config.toml
d_model = 128
d_mlp = 512
vocab_size = 8192
norm_place = "pre"
positions = "learned"
init_std_qkv = 0.0344
init_std_o = 0.00663
seq_len = 256
doc_mask = true
train_tokens = 123900000
Each number is 500 + 40 x the weight over its row's rms, rounded and kept within 0 to 999. Layers, rows and columns count from 0. Numbers have three digits each. The size before them is the row's rms in percent of the matrix's.

# up: layer 2 MLP up, 512x128, rms 0.111, rows 347-399, columns 0-127
# down: layer 2 MLP down (transposed), 512x128, rms 0.0862, rows 347-398, columns 0-127
up347 108:570482486527485403536496548466481458519520474472417489435450519466492474503546530458486482476548531450529516460516477523556467517502602440432442511499485480491467581554540472513506542460517522559501607456527467512490533535515512497551532481550499481513462531587503611460506539561484426503489456537472479459523501466504430510553491519532514440515473478501459499475526429425463474531465
down347 124:459491505522432523535541505427559499512496487507525550458559480544500494463432494543527558496494607479494489471445450478440473516535477489511515482530451538434513497439507528466495506524549509436532433525508495477505515444511583503424528449499531517429505400392509515524503488536550559457500437468544534541456504537490527493511578428492481524582488541553441498496515474577501506494461
up348 114:564470507553501462486510588465537510579523534452536532471474445508442520526539408467529514462449492549502429538496562514484480488481506433505462530562482487515414465450530509517494505525483526499523537500455472535538551591529530504456550493538459529517499482547488548504442490464436547508572576391483515487468509492401435457506468523470490478454515496563477515550553540521474493562499
down348 109:480569435515579521538475453458556508479475519523495549518514525536506464489442506543501534525511551441549493487485477533524470481481516494445476462425445515539534451542531500509471445507578552441472535548499460467467561532380512515532561478549484555503494518443453442514472502515446471573499611526486498483487423521475457496453519410542489520450454513472481427507480533535477531538553
up349 114:498547483474542457522501600453439484480576513493431524441443513488443464506550530499490484465470565474519532490464476489543611454457540474406493466407508536418516558500522537492459501473503476490486465419556500471469491482536533482543545500505494436538462562513554494534506532557436418507480545492461488437528479471518464484513527505510566495522468460505488473465515496518498540401443
down349 119:486499491514405500463476506487505485392486465423482438503481521483454476504510500510504483499531582525495522535518455442493575452515532514445520517546436483526516541478513599430547468534545446549561516447518454492488556534496545490536492478419523497484473457449456583502540586466573480510522535524510485512418526474472501488502466487489527519573414491496445501528505490525487405513567
up350 116:494512550495501509539556524469535527476577517500464463516498468528429403505512479565541507482490497552472445445512551469470500445425470454537556426506600513484498477466535536560506507531450556534524414435440429430468477478516485497569524495523471489531509507587498470508445482442450541425479522521487455556477577524457538520461506481510514494482464434516524518534539577495525495509539
down350 127:537497544551482515444408479453485457495525474549529546434462513516492572479559521405439516521577534517525497468452434471471475520447457543444511499528447534494484526499465509472519494523490497445461509556560516545549446594553549470434516554493448503460450504446535499581613466523530471514558489542514507482556530548447456534492508463436505526506538507548476533490480483475501507543475
up351 023:504482549491533488515520436540554496516441539535513521431441522362495488519560471524509472503475525457483462476531565496427562473530439485456524546540491490480501508518452483480518485510537465505616480482529545500483499490471486476529374504476530659509456538512494453481479410531488486496525442466549476511476523529506509514511482562563495456493508586501483479513507467507465482474488
down351 007:485523506478455493506575537469442544548507559507438502499479532479520539491467545553467524486595533555574510533525537582557464536460499486514545476483494561576449494496509456498514499494502453528476513513509482455505475424500450505499537565498533465533418459550563437533422523480493488480580409518495462474527521483470509552476464460521482518508578423476519608444546471498524483494446
up352 020:526535479485534539547504446545428468486518567523483503536518560555513478551542479511526435514463457513505506507547519529478537488482501458494527493545464474495573458508505484441419546504507532531550518453394453509528484573493498537412460522517567646461539546498515493476500457514489492488492508522521463507511484570467509472537485602536604469550545480565467488529468547448489523493474
down352 008:480462495535484562541536496518418596496492565482461473562510461500557545467502513558516561505474579490502467528538521530410544552445467446502543496515481517515528504500521565500490504520465473501546582500516527474560479486554485525592546518539531468535577514460494476509502604520527499538475482551581505455451469507467568544523551469476501463517465515512526544571488490479466396547490
up353 115:455536472481506487530450485589479481537479504537490471527528499496473468523550533494531512475544522477521518477511406514497477534541568491472476516549499454528430450522528529442519465450477508533491515503491514513433533453482536543570566520572548526521475517526500444505534445450421545485338442466499478544546498483514550442537426484532499512438498438564513466436454467429521537477500
down353 114:502509484535491514500497525526440427538464520566477452468512496495472472551542511484472441504485523589550449499519494501543527469461532543474495503544549504518505563555504494572535464515469508458415515553483538408540513442467471516575499444496558466441569479467564514536448458435537427475444505509533484514540509495523506415554546483467475428494575525467445478443542524540538492418493
up354 105:444484511521442465486514551516525474514525494497466425506511493467461479502552499509561600462489524459495523445480502525508419497481568471500509496516503481500500515479483541533524544506536499560472555476481518551522518461391454485447474512500522491415409530558442514502482459492504598443453545467470495485522537518512564400527450470535520456470436506501532466543497601393472491548511
down354 091:546546556421429493517505429504474526567496511469445502572527465470443580516533483481550489513449567487428485511472467578437511504563485530534496549394506470547507549431518502538501485544537507527515573586504466521538551524566518510466474468415503504437504491474527509453484543471485491452546452457524510497446529527467529519523481484540444494450519529554441518436524489465501453467475
up355 124:527526474443534516587534451579536492475536488488517517487485477488503487535420461523508491498549532415451402529486489541549487563436539569463462519447469492460509494481537474573463530524501550513475517507515536472523583487512592551482519482639484547490456484506500466497461508563534511505430456492459400457517479498462488487474485553518516428470517486488454482425517477497492487461456
down355 120:470500498482502511530393499529563508528486460500530440502466483507478504517485531495398519500469577477443485569454484561542592491556491491535525554497518509417447422503446545487470473496558560480483488537477525517521459493553523544456462449542506497511499452512488502524552500449470444534520459505462582456482513528508557606411501472526461518508526484548509488567432493502527475431567
up356 020:529444545514498484473504545525494533483517454507521513595515497581498518555487529515483490570509501461512496451448466530516491539480496469553512503481483527521521463504511497497457513488451507521492472534549497484524521532510545542571551493507497447491530424511492483534514615536505545514548455493469531535530481345585509475481517492508618503463502499507607571556494398464515522494575
down356 006:533509534531527519501497495529449515524497464459509532531547510457535483538511499481520412485579517514577462484507474535432452559423481512513506490519399520536531518461507515563525502516567562515517471470493546447562421541475558509516486489516512501470465548534480545556500447453509513552501430530474533429433543495618490461536475520592521492577502480529504457512523573488532575549518
up357 113:514459474486533471497552470537524529474509597469473507493552451515472454546528493476533560499543488481528358452503480476485540482452488488526541432501466529544581550500494544539525451486446521541459458482492484562478523509499444425539573554518481484552452488533479507559446533444484490458484486470552541527506528533467475479537461463551513501528497406565567467556468554488464515407508
down357 114:522494554554524420434389500540524516531479503504467485485512426499533491521561530483509464508578520469468474515489544518491497511505485504483562511535588418493468500526486577500471487580516520396459445553544468440501490450525503460498464553521502524472484490492562505539529552403504494463540541449520578491484533597458504500577486423470490497480483510495461551528551486488469508438503
up358 024:561525517494530505513472422427410456438456506515468455543462534510515521516517478501482467443444484518568462474529520570473486477476521432533449467513526563467558507507487521483614484481529511492420506552569437474462491516433550536513474445505535531491483460435541550463505583503455529523537454477501509482471457422429482423526509448480481474451531520530547512515505430458551492477511
down358 009:499521514560487538567532520528537519485538478472550447428441527493551478559541504530470490508579500510482527449523494582497474500500553508545614516534476464552483496472477507462464435489477441523490431501461573531502513516557520445554530524505479561543565566501503496511541519481515549416509506476548526483539482412497591596509501474483522524527492508540589512536513528480541427460468
up359 115:572483540508517414507552534501560524527454474501477474459567542519467497502531472518493560465476544526428439503483530498552509482411538398524457494459460469528550490451499494501508477517484473545467479451457444530433518561398537445493555645470512482472541537572521524512421515539535445489468484547540475459488497483493514435471484514507558489512435479460487492476506503498512497536539
down359 125:434536492519478491518479468501505521445512521531471548497446530558524498369480538499496551521479511530608568478457460527477531497529455462538502445504515508430475465453463528468481477461486507521480544503467514444488489417582478488478454458553588515547525475496510555478478568456491583451504522484561481541504459530428460503537550531489548444552469521447506530515410537530524458458533
up360 022:464471554475497495461520515534471571473552494443474431570486504425494497528507536500441467565520461493526483511486507471552516532496532508512531492496451397548497472479508499451424541482500523488558480471451563526495512464493477525515475519509512526532504413547523446471405557531500519495493458431538484494486469646555427517472494488483632508539507534486468554503461482533457553503498
down360 008:474499486529527518454500503510395467550452486425410503559546538519496529453447496496504475509455475468508458502515474559469504502525555465534459441405431540482499513471501471508460570530485569497490471492480459423469454462481538494482507485563517506495473472506501543499528532474480586568482467487454519491490528493568452467503477502502464427527516457458472511496521550465546678524512
up361 127:448518559481524551475442495497395455486550530539508477561487451473487436556488467415477464441526551522526549568501414555471492567503490458492561474540480536534503489492515486489467479451528515481534506469550519466455564468540544399477505520518502542521470488438534499503539485561483567561456506435494497471568465533512492433502526487540518454443481459531486435439517506523483593513464
down361 145:466498519461523493467520487514471445461469533450550531540507535503494534434557517510558438497457526473438475567508552455498433549488503481483520479480464470494511579546492433557496480536438493529440560455473397456534512604484475545512539552482494532494470566495526449452482499461514440448456603546546511472546531469521500485514483451524436556486574550505462439452509473526533532514472
up362 098:592486517453503493487496493555512529525464487504444509479498518482451430532448456489501531487516626498534512455499505514578543519467584457469464518493540451483567543462582482429449525508518439488465539471460427431481522505454493470503507534520477508488444594496481500506491518474463439538439475473519522421523492497535547419471522488548541414472522508430469475528568458457493533532508
down362 108:487508437471446361486481455444462491546525483502539528498458437499579500516515527560485523497505522526528541511551434477452499534558481546543538447474465459454482477451560476529512508519492502469501421517468500479489506486571543467527444472449508492555575425487559456499519534444511578410437495504518552460517485532471493515491506590502463507517546501557539511593523456524480526479535
up363 127:588488479532526483553495537460496502501519501513502541387557498519505487487480496538459528476483495473440462520512501563522513540515520502441534536468485453455564520446475497466521501566529543532469446507452587498536544617509504584487517567496428463503472505547447569499458537504494504526544482532468447439478489510431383491482519581476486474542532520580510514471503443485481488479432
down363 124:480541485522548540467466505495465575576480551425543418526449518500495537461573507511497398500584520519530413473491492580443560437447500548499533519534539501528493542532492562535506534509546463436495457483518414500520472554465493454519500491499528460553483482466485517546503474512539505467522432470487483482483439497420481576544551479493412499549437540474465520499476471532476472509528
up364 092:482454480505493514536522476516474471546423539526505474447537483493546546474541500551599543526531491496518495483528462505529437458424586468489481472467533512476440523515521492570551536413529526536531510449494606521482515466484515532494552472479463472414491437557511458503454426502466482497433532464496440554571545552513468527532478490514491485537469479545542450591474514420444510461526
down364 085:482535589477514474479515421482434561489509490494544479595577494500496542446507479534423449501460552488518570391532479591525512566551489534540492505471445467510505481485493528555463462483568518473481493509473519535460523574511507457492460497456531440512495500369524447538497527423480523490488498553509504453426516511482482475529528450507520501492479466541444519501512437462520561457506
up365 093:549541518508497535494446555443502518465510566490472515542508479526498511582518508487520501387590538400539457500539559535538507526484456483460479494556505540515468495482509441581402545471441519485538494462460443495462451521473478549506559485471478474496480534571514562494555468521515451432599528446511447502490430482490510509544507611492479476478467533499484507536512515519487560488504
down365 093:500517528559529448505575537489543489498559470467475483441521493466527488473474528507495454519493568402495459437537491590466478447453514487561520433445414521493518497500519488594485481453480545487443484524462533506595458528506540494472553465580494538531487485391509513513483570453495510476499538528452546520513505458457496495576487434453483467517425452515539456544515561489521480470471
up366 150:540504575450543577541510553495510496552535589490506488454509420497455466490490453524559458515511514526531444468479495535538500583468569446465557440520501447518486495471453547473499434512416585504458488511529451488504594558499443535497534482616465476504457476515497482477479486486426564549487535485515504502543549491466535510474484501506505450471506477530511430544466464452429542475503
down366 152:529492502569513506570532495456482476499496549572475439466514382494501538531491458513495559533539484474536488561482478509556500484431501419494460473509526505516517528437408465545468494514436573500426527489498480573481485494472501512482549577556524492500454463535451487527533469449498468525575545579528476506466521425522503516522424501503472522555490488464550468527554495380463531497511
up367 107:495539509470473572525500433570456539415466510575481492547515475492464449523461542531447539486474538451574537577528458516460449564526535498495518439520566475548515451492480499447497467547489561502496451449528474484490498431448564475528508484521552552558480526520473431434534432510553538464461509517493450472490443530511522525482396503498467511465511458522569463483508484444446534480564
down367 096:473537548537442562450584530549454535567500476479477477459494522486496553505461448519506496506527560542541599462440474537496515534492532539500447434452506520450487482499535545548507438529459489458434533519509487511529526471461408504465547450514568486493473549420489515520492524468516510492474574481549486518523514467530512429552547415390525411556486505485521461491525479518498533479444
up368 022:475467449476482503493448509471518521548526451472506561594535460596510474511455518535499493401502498553499489506665561490489490579497504459470525518516470487556495467460481539510610542522532442506521508525563476460518498524465512542504509534512503493546453518496488461537441607550498436504523530479543484517534546493575505568497521472477438521534512486495523512471436507481529527512553
down368 007:482496482556480574529588564537426401414466506525547525482477519536499571433523437468502515505472518536534484503459495501485449453520533448510478455500499519496526463505496508560410537468505574461440525547535517478428431548502510521528467568484519484532475459531496509457473491470506588538553422531530500491509507490529557481559495559558518459551471462491524524535554534432517532484442
up369 126:467463533531501559534502484528491527549506519460521443525539461510494480581448456507435439470511509545443449466501498524535542481468504453548466546554494552520480462539562472528457568483534512490454509395454515527518527464488601404451471490535490568474469468470538472471530504494476510557442498437471487476532458521504430454566575508528509425456398528485496471452496470544510542472491
down369 133:562437520488575437476479454555484432441542540529529478556545503510505465449457523485521421513559547496529512584517526456479482489477479587524493519538505569454491548478492436453516440532425462475440473536531465510446562428535492510557507534522457487486540500536452543444555498514465441438550538518463461495545535496535499451488473462498455465435560523496543492516515530520554478422503
up370 131:501532511475547538580491551507446525532500496483494487495455463503460496524423432535377434438492557479515436548488540546501538483495455527523568502442418528439571489437547481493521475498510501486506418461497495530463521491487545459476483531542507549436483496503555482539506509575496558576441484443539493477575478473492465453478524541489515499503427426530537472453485474560516525513445
down370 145:480471492440514477488510451442540539459521447476487553501483454517528487521467505482471477506535558573441555560461503469463521473560563486638529508544458478505538521527536487551478438533485548418464493535498522526572508540505473548450477434441518533421592445480512533513523434443472472479495463514501476454483463510531570488541497464434620556482489487527502495525513479516490519491484
up371 112:598516537500555514474444488459512487512476553517423500524564496511449429524538521494468518429528521546537571492463488487532582562462517492407486464426538450526540459537457491488465451489431508533488513516542480568462495505486460489494547495478473434473420604523455557454490456491510486475551519470502485528445493474523512497445461512475523515536426491474488494540444514510560568426450
down371 086:458517462437508418561510560586473472460472527535442529525568499477498462525510502568450451491464539462519516498481496472576568483495500433539589463479578441457546544490535516480478482519534442546462506391492499481452570552455504525460445520552477462536507506464548526494525463483471458581540490539449448550484459518493457485492536477502504496481496433472535454537480493540419497477496
up372 119:555493557552538468517567507435550540500529578521487514513508457478517483526512436513388525469528498488450482469543549470500496546420534484496526507490491460415482478405537602599525493498482539514448562432487536501469554502476435473537523489535502534471524483522463494514481518447492477440517549536534429546442519497475528564492533513571491491530534447480507525559455486468481501433549
down372 126:509510513483447508502466550522452495499386487485449546438479459507477478471443539476501533510582502501542489468477482499540519470481435534416496543522512496509520510564501423425524499507510455544563461466518425427574484463538510522478476498512542494552506484464498487487516508545591504486468444501432516435507508470479470549529549435479544531470534479470573534566560599556560490559489
up373 024:494490487524472506527533489483472531414470521515536557432506486465498586476509527472576595478430479544451504491422493520477502480500487564430513438546538503471482536531545489513387522518488534523463498477425512538485486531524482469479480540512452526492492648490529515484573430467530527555449446492480426527464475486507560519509462486566521516530436486489482476491529512507461474478416
down373 008:443477564513550448405528429539529526465431523507487464504560485466480495489497527443478500505437538522542511548547506428575568493437472470458517506470480537494532469535556606446561447554466439487523508525502492504503498444534498555492569496506483439506512506523516460532513459539461422514565455482536479454520457464398476453473559501462448502488469546489472539534526458502459460546490
up374 091:499458438550488506492579487462455490500543600525523523480546436514461515526551457508471498530469475487551443453521479499519565585538496465478511504468449438498464455494481558531554490545495522574491434518523540586550481569475563455476520493469438492487447475489475460508514497475540455542565552464565554563481551536435449546484439491454466511481510453566469520553567544480504498494490
down374 088:534453464571480460485449528528493498452468519476546522521496462459488445511506527431499516486530543480507443560561596563365525455506582470549549475478479486465488519499480468512563493486491507539507465460551567503483524409480533493506481498480538444468554432475521472567424483518492553458434462530542501537442480555472469531494465497482463470532521546481527522521492543555521533445585
up375 108:522500536589535469481427551369485473508527599583501522514515471452501524524521472536483519476483479477553525518499511499528470523480547475447530477465451496535503592515492473507519503474511499523502466481485552475522500489413478479494552508479532474424457514559483545497543447421429504542590527475462484507464472522503499453466486501440457502566464485548559532589421545448466514509446
down375 090:471481439403512493532454392583504460458470511418473470457583473490552549486579530426453490497454573505477519516508458452545530580514479476511557563475543435473449513546468483498471454518427506483422549477514443507519544478537473474492429484523567472514513542481460485438531503488531544499510483557529490533478503500509494513506562473469516581504484488542479521527476481565445517511491
up376 112:554472512488582503476491530460453473466523521451372473545537510486437463513512481491504539496528543432528442469457470506554491564530516501449521425537574531516503494515493515570465593436475499512533451520506502549518515488529535529542526491525470566536415529519536505505518483519510433395539515487437539527539427510494491533492476487557479440427438474502477459502540519460463524491418
down376 108:475505447470463482474513511555483545508488517558490523434579532501557456508454503535526429498511601546433556510560551472489572490555538456505573494453462509537498462437515423510494496534520488525450521455552565526484447499451538492419498450552459505487501506432521420449491507547538488414562487457470526491484527526508501444534559483496448469543513463459462446495444498513558485538467
up377 117:426510446487506483458419528537465546476567546550489527572591489501479432543565556405525542511542504464518533463503465475508578456520469425468531517523483560499505485528488461553509460410477481538495436535535513428477500487526545428559540510475486536532460470521520575466484520518511521522494509476505541433486422510482473516478459502516494480443502477625480458475472522512534516477474
down377 131:589485511482435489539487541471526482511480505528588465489452503494548453466503469485468510489444533543517469449481547499443494484520458503516481478521583489605521606494499568468525485511492524530484523447483430561520504540470445519495492409469528459413517424444528429467480506496524447470451492560527484519499546487525521535592527495491537583578472537481478505444544468498481470446490
up378 129:463441524477523568544578489526471481434412544482496493465573455502434473561417543480472495506552530485440486547499487546459540477498482509551515515490551489522554466485510566437477449478525593487419507453458442437534458472476527426471501486456461463536497465473513420453511497470436509501486534534526493503522475486492545443499527477565475516518496551492549459476507574523451564517570
down378 126:436482501462446528607495486475517498479460476500508467485458469481518523495431471588498536503543533547504472519461582486516517498507540469530495439511485414448449564478443467421464539575489468530559520517531514518430489484522526484482479523497524485436585531534451450538515543605475412464479456485462520519520527472462536496547596506515523483441525475522540505503487529532518507422569
up379 021:530533454496467497444540567478514497534496455478479496433504493563511479534465547502472489514529471481513558472581513437491494495471514532524511453505394462512486427527491469496506494459423487510543489478475553484505497545516481541437517518480460537550491446544516484544523456502562495530502597461446373483537647428510513504505519401502517448482482489490491550510451499539475562529498
down379 007:463511516501555534426471487536411540523505445559553506513494475484471478452465468399523514505462458405430481496519483448479453487479430514477535507522485493548573485499473507526505463467479547489476485471513480468498440475474522490496550453567562466464478484536442528531515493513519507512465497493485517444460479535451475478541534584544499442495491500433520599499575531427551627537464
up380 118:460480486494535583533496498445532450462516551416479492494551461528449471584501537540571552480521518432495514518522473546514538480487492467502483555495578453502529441566462456489484520471493504534435448539499466457495463499486456457495456485485413440472451503557509529365483457527514537479499536544475489562489494468447523466409536508511454462437483514493504484502529573514486578556531
down380 105:362459518465460533533510503502563494463465526425533472503507463518522567525527488489592468505512557467512551526490512551528464519493474493511505467503532550534473402460524483483486521505500438540494518466512419428478476511515529480479513497499555489555561478504523488462492475475537554511486578483517521539575410440498505495489470505526569454379486557506517428469522493446430545544519
up381 022:519495409468479432439490519427492496521511502491512529525511507510477506521447570527542424445523551511477468486571534505472465440502489472500525444517467509446485480537470518527578476512499442474530477498506621506534533504510472477627519457522451531485493470472471442549426515519496518535531443458480475555427523482524531480528497396440432481488486541415561522501446472501501456494540
down381 007:477501562562546491416538481524468515439493478520465460430503566497515511502523474428528434507494547538527447519493536441533509451520534424483514445473473534512534475492501533519460505503545452517531477537473521429432473471428554501473458522511467466508441418582515512445410439508534570483572438492564522498511530469529502499556484549511535459524537445502484551547537540425552476519465
up382 114:498471549470536467468441513532508504507489494470505573451555496522492479512483492524510599506519510513507447415441514523577582445538512501469477580531511456458502511452503490501550504540457472547577483452492493492483459577411513519552540522500456503493470514540545463465480522512534553493501462534506552501505522482434550403475499530495482467430588440456466501402413518480523512551454
down382 094:491469496470539477486506537502445505406461513517530514518440492511570496511514467503509529505580554483539516502480473591397496530443489516441464469517550511515462569487490546513526546504445545487512429485535502569482535539470510512462553477519559489512532448514384488409442503493521557504478528540578543510479503526525533508516480517471458477504564470426509542533383533467489522478424
up383 103:567436469542495546517564503522554484495450490480404347470536524541461499522502488548523505509479571464468475495457496489556470597465576504500430479564533438521430465461458511534490530480477453526400502511444469518498429496495475485503571500488489462481452596547452497420505489485515499468503517504429492507529487500527486529527490470501498504524480535526497473531577476458452511502486
down383 079:439563478412486545536503476593442493501569537515476522502479473506550521476499522418545499507480534501481517514547483520475537392582515507528504499456480523534541466427526478496476462474542463443496457464497519477476507482486501511496433525525570521459501530409441494536483527457447469498563481495554538517491500468450467517560602498456461448422547448511512573482476462567569492506531
up384 120:469437522499457479498464528508444474454430501528422423496494499464507467508480549474507509510511564480514562522493472503413428532562517512433452519552537506579467491464437507481502472453471553587495549533554511495483471489533528550514540575475534552520585477493543486535518479513411479536477502525532562542540487511523452510524432474521483507508568538557430404502522458439508523491448
down384 131:500550445515541503567502475513535434563502528505596525501465493494531496464465543507463558487550503428542480447513581479495477510434571500558481499522468485516502517397490455539553469453444507447568476501534522486528478487417497515434512443470445586513483563420488538556544479471466511475516478493487496489455469564424471494460447519525552469537448515518484529573537505526541435504504
up385 108:480458518525585538524526493449479542545501521502479458472502492498477476518469506451420494514547544466495521560485407573462521536525538467445472498465518464428494503422411560476479553454437510468490535510503541592477518522526457408460501493463464495441502503445515461444474495558512478584545492560560440506489490531530544525522546514551484453540454503488550499503500497488489601448556
down385 117:503530561539479495494516460457506580545553518495479494505512489486524549448491500544522452523514564460462527522532454487494491480458491506457479446492501506531528527543464476503444489571464530455531493558577447513504468506555444453514436501539528404543517462444498468504572462406524573487527540535485530515522469458511496587441502523464562500531523511501391553398529447540419494492531
up386 092:472524608477473562494446565537526464542523481503431492488528501523490504512505491391543461405537652517488522513488549511526538526452511477442516469553441482491519460452494502475437473417498491496448480504452441484409563483500480484542584524539461474521501548544527517474489518508475499505499522439482470499539489509500489486423489505522558483454522507529486420493478474534484583516489
down386 081:532514532559461520490486506497479441468447554621483524510500470472571481570519530485414517449510506484529503498471524531466543499499468559487478499566493479509498522479465487484496454490500505458525527480489500610510520499451559514509571480425440476475507462542529550487545425540452428415535532477507481374453526488510491555510483505474521501509547525483496454502470523462392572551542
up387 095:537452495578559560549509453506537485501486585470516450476476420501421412521510404527538490510480495494528409482494459540558434592519543453467501451534478478478502521460459580467510563535484518508496491520494520461510521513476481473464515531517450538444459436502508460472464496456489457592485484464520539462558552531482580462489506482524485438459512487512505468560560485508472525556454
down387 110:552549506595538502487543528433494533500470531581546533516525411453505568473459475550457540542530496459501592477515513558491476504439485498538476524462513505491492520493428480520488464485489517439445598475494541617487481503495514451527473525509511504477517431475544462474478492437560493432534561529525487489433458480489467535529454548504440455576501446499523447449490483528552530468451
up388 022:483517494527473480483572561484563592518562478483538625590500505526537502495498502515498499522517534443540553488492461546546519487511484565529488458471457523633519452501518505509475526524430518496465548454487567523541521502525527545460520523474458481530515546513540556533553500455541515556466542546407533506463528425527517527490479417531473546489484475538491516525468409501469502534546
down388 007:532505510522492496502469578504576370488513536495550543562517516522519524504455529483495498531437428550550496452469458568533512481534553519498499509490531507475536439501460435502456547460542617530484516502523519565446513577484511429496533484482530487499466467544509477547574471493505563577486610489463476540525544526569474419509495529545532514532522454473474523499518511505551539503532
up389 107:527441494505491494533575487513518477522531541520494470459496450503443434512516521530450542541517499517422494487465515541515530522496569421510462521472533429496470474504559566559519482446491577560427513441545503556523502491491568447467499452556472554524463520494470449400463516454483509506448499491544491513461547544482484563568400473549477479474506451516487520536556497413456527462565
down389 090:514468476526493425502484469482464507527488496544489497563517414463536478482487559512504520468583511530497491506544531469571531509536510502512525433509512475465463562448507461469550412546459525475477542455562534497442510477509591547512395515478498488505489464538605518475467513478541393490525434444502473504521576590442493484474446510505544500495509436532576517481534521500503442450485
up390 099:519497511538552532512516561509492451472531497473414443503574520480476521499489464538507533505540524532466459394472488484544504501397524475448532443507475537501497502498531546623476579409455492538510436477442499489528509507533536538507482593462516483475492554568501526504463549414487429471477547506486552486465465488486396511458444488514517495536483519510550524535537494537475497441460
down390 099:457503511493379502526522482482476477506513536452460578497531470503457518427543512537524456501481559468481574570511551534480563542584493424534545466487497568497511474463459429508479520542547514502526457466541564489511507510522459472465466460489506504560453502427481434473504537522511454470601532538476491514514512449517486437516585500531468457499481439462433470529480424545564490493462
up391 022:546505538556472489462577464479507493506474507553510476519436544544508537580507556453491443473446500512424469505425461453546502495481478529498539472529421554446553472516504492478573513463454553527480440511535565489543533538516506496463530486492487430490527538514544535434419458505417589475497520506510555555517454462506481446504517505549590552477482448529527550524557540484479553554480
down391 008:572477535486528503496495427535496560484483456476583484573424436457456526520478506463467520510494560561451515491574459510490508463457480521467483418551471507507552538443490547509442435480502443518566469490545509409508508553501581529481532535510483515457517440517518500569585484511439467489510453423507484483430455505561444473499543509507464507438448514527525489474513463448492460561516
up392 025:495451483499448471508441499452515547532505491510509525486432514495509533473468538533538486490505499488476441558304516561497512462545525474451560504515512480424514484538485531531505481507515467445532452525525609461509546474475473417574520451513527537473476440508487465546459470531453512479497449475513500491454524593489517486557478445477501507514496556416490472514510559549524465446511
down392 007:460519552493430466483530486471515494481508463471462514491485578477506493540533510572429431500530477496516498505455537503557539457541559488511505475378533507477460507480518484509443516455524417504507486510492432480453478454417484567432486531473431523503516420488498490431413489443537540471569419528502551525569527492492472483438423485420500527454527510492506538468506561496529541487461
up393 120:508501499468537532588569438513553474479530491427509469527483426489463495545520502547515533485524504399538504504546438563536471558542473530467482497520428548530557487518499522493449552482528584519498493507475396449561482508462484476508532505521514521539463501546421513464526500503503551492499436536478488530477493504427564498493555547535489452431478498449488523516463529596482485579589
down393 124:539530503432523588470507553567588494537528451450521577504528463469526614499468421512573516485517564450502551472519482497525500535432479547485495483447483509491454447452517519489510518561546516475498533492482507537511485445475552490474525516501436449561450498487525511537488462482531496519493472441509535581517539463484488427501467453447430506525424484437483522483492443544421564537478
up394 120:457480521442498550479541540556466528530451535536492503506527533506441521499523525438459537467549524470551495501503462481542504516507580483463483477503429474531507465491435527488460440479520382466491475493404462480480490505414470391539468561520546448433452542513498535459471542483568516514482534483526477470565488501502566484455455481578524510496499509563598433517525466517467530498552
down394 115:562479528554504516518554476546433502562538523474470405517488495500446533501508445491486442485499544551467564434469469538498428477548485518481503517520518529542503488463502487432529473565486555438533490580477420507465488522525420540605525541519467481505459489427497527517505518550448459487466405448492498539565482539483491453466536521548442505522492589502467525541496512416499466531473
up395 132:461461547509579507551466469425500413518525508524490529513546486511512509552504515554466531491520513515485523491478419552528512488515514493518591568544529456435463477560554550511477545459526514523507484474472485461407495512499542480567502462537418522545499522528510554435462515484481544460503464595456408550456495489469485465468534581555485428494513460503479523410424480481478546507491
down395 116:512447510567510493487465517463471402591481524525502515563494496474467490558503478482464483527560527512549527582430420532499496516506544522498514493524511595559452482499551563510502532520523490512581581479404466548474520496447470414542515480473502551513533445529495472434521485536459521492505456506431489526508491545466517529516393453500507489501540436572476475467515464510417521511480
up396 123:543506513564523512501528467479511560593515496539471526475593502522460498500509494402426514470551500423531456542510450507466538466538542471404521478460495446529563508464487538499423455482532504516472532519417432540476546553494414434511559578505511518495468546518446509557441546459484528556533489474569536497453506490477526553497512480533515461550480479512512517539458422465496511484511
down396 118:469503487522500487507508478551446463528504476491444508493528492464533472551491443466487489490535468493524507490537548477523494479502554486565543505560548463515445509465447464465510458498484522398468517570574432470525481493517468586496477493536477581550544542520511531459542520534418446468457408545506414484527515504459527485478562559491486500549513541444538543591555494384462464549488
up397 122:446538518445516521508473555508516565523577500507469481424528487518492522507509407504542428480484513571397509454476478491526482534463502538480596459507445479419474477438484523524516474492424507536529480517472541491489551614447487529502554451524507452547535507544509528505466503595506550528443489507471442470528564497460479499407453561503503495485452493575523487456467491518515478519536
down397 118:512506466435522465496526484502492507479530560571481585545496414527464474578591513478480596519505518526490416478523556495486500523469454492538475453373434531507560443462468478502435487504511509474594431526443488489558522550520528480473483462480485447454541470546509495521468481483489536465498491524459496564434534580423510516446525514508487499524506458548519535491507511547544494458476
up398 124:536487495591480439497444571409525475464475526502496520459483427543481465514570487490415549467508496513465503550511529607505489529451580481551478537480491484539525540488458437473516533488461504519533554490548526547524521515514435509441467466571512491428485500524494534453443577513529511543541501548452485485470525482450468457533556520546457498535509485492509512550449553371488521476480
down398 119:473484508559432475572545435539458507498553545462495491516522502497447542462432577558539438502447494443445496521549468496508479541494529569458458461548491489509483519505443577466462472468478439524465563546489469480516502482391506516560512556483498482485502532467501449597532498406563475547519525426503555552484475549504517522443521498449537451506509512473489541526526451537484479501573
up399 129:441491544550567446550456517481450453500513531546518500538496421502424423526473535477430537515538498548475534525471506534484515477525453474493507502505449566529509504483521503470580475480468492505585471435512549534436505523489541483515528593449521538477473431526569498468469536515494582581492516474515582512539455495449504391508493490540545507542484470514488491479429570519556519491441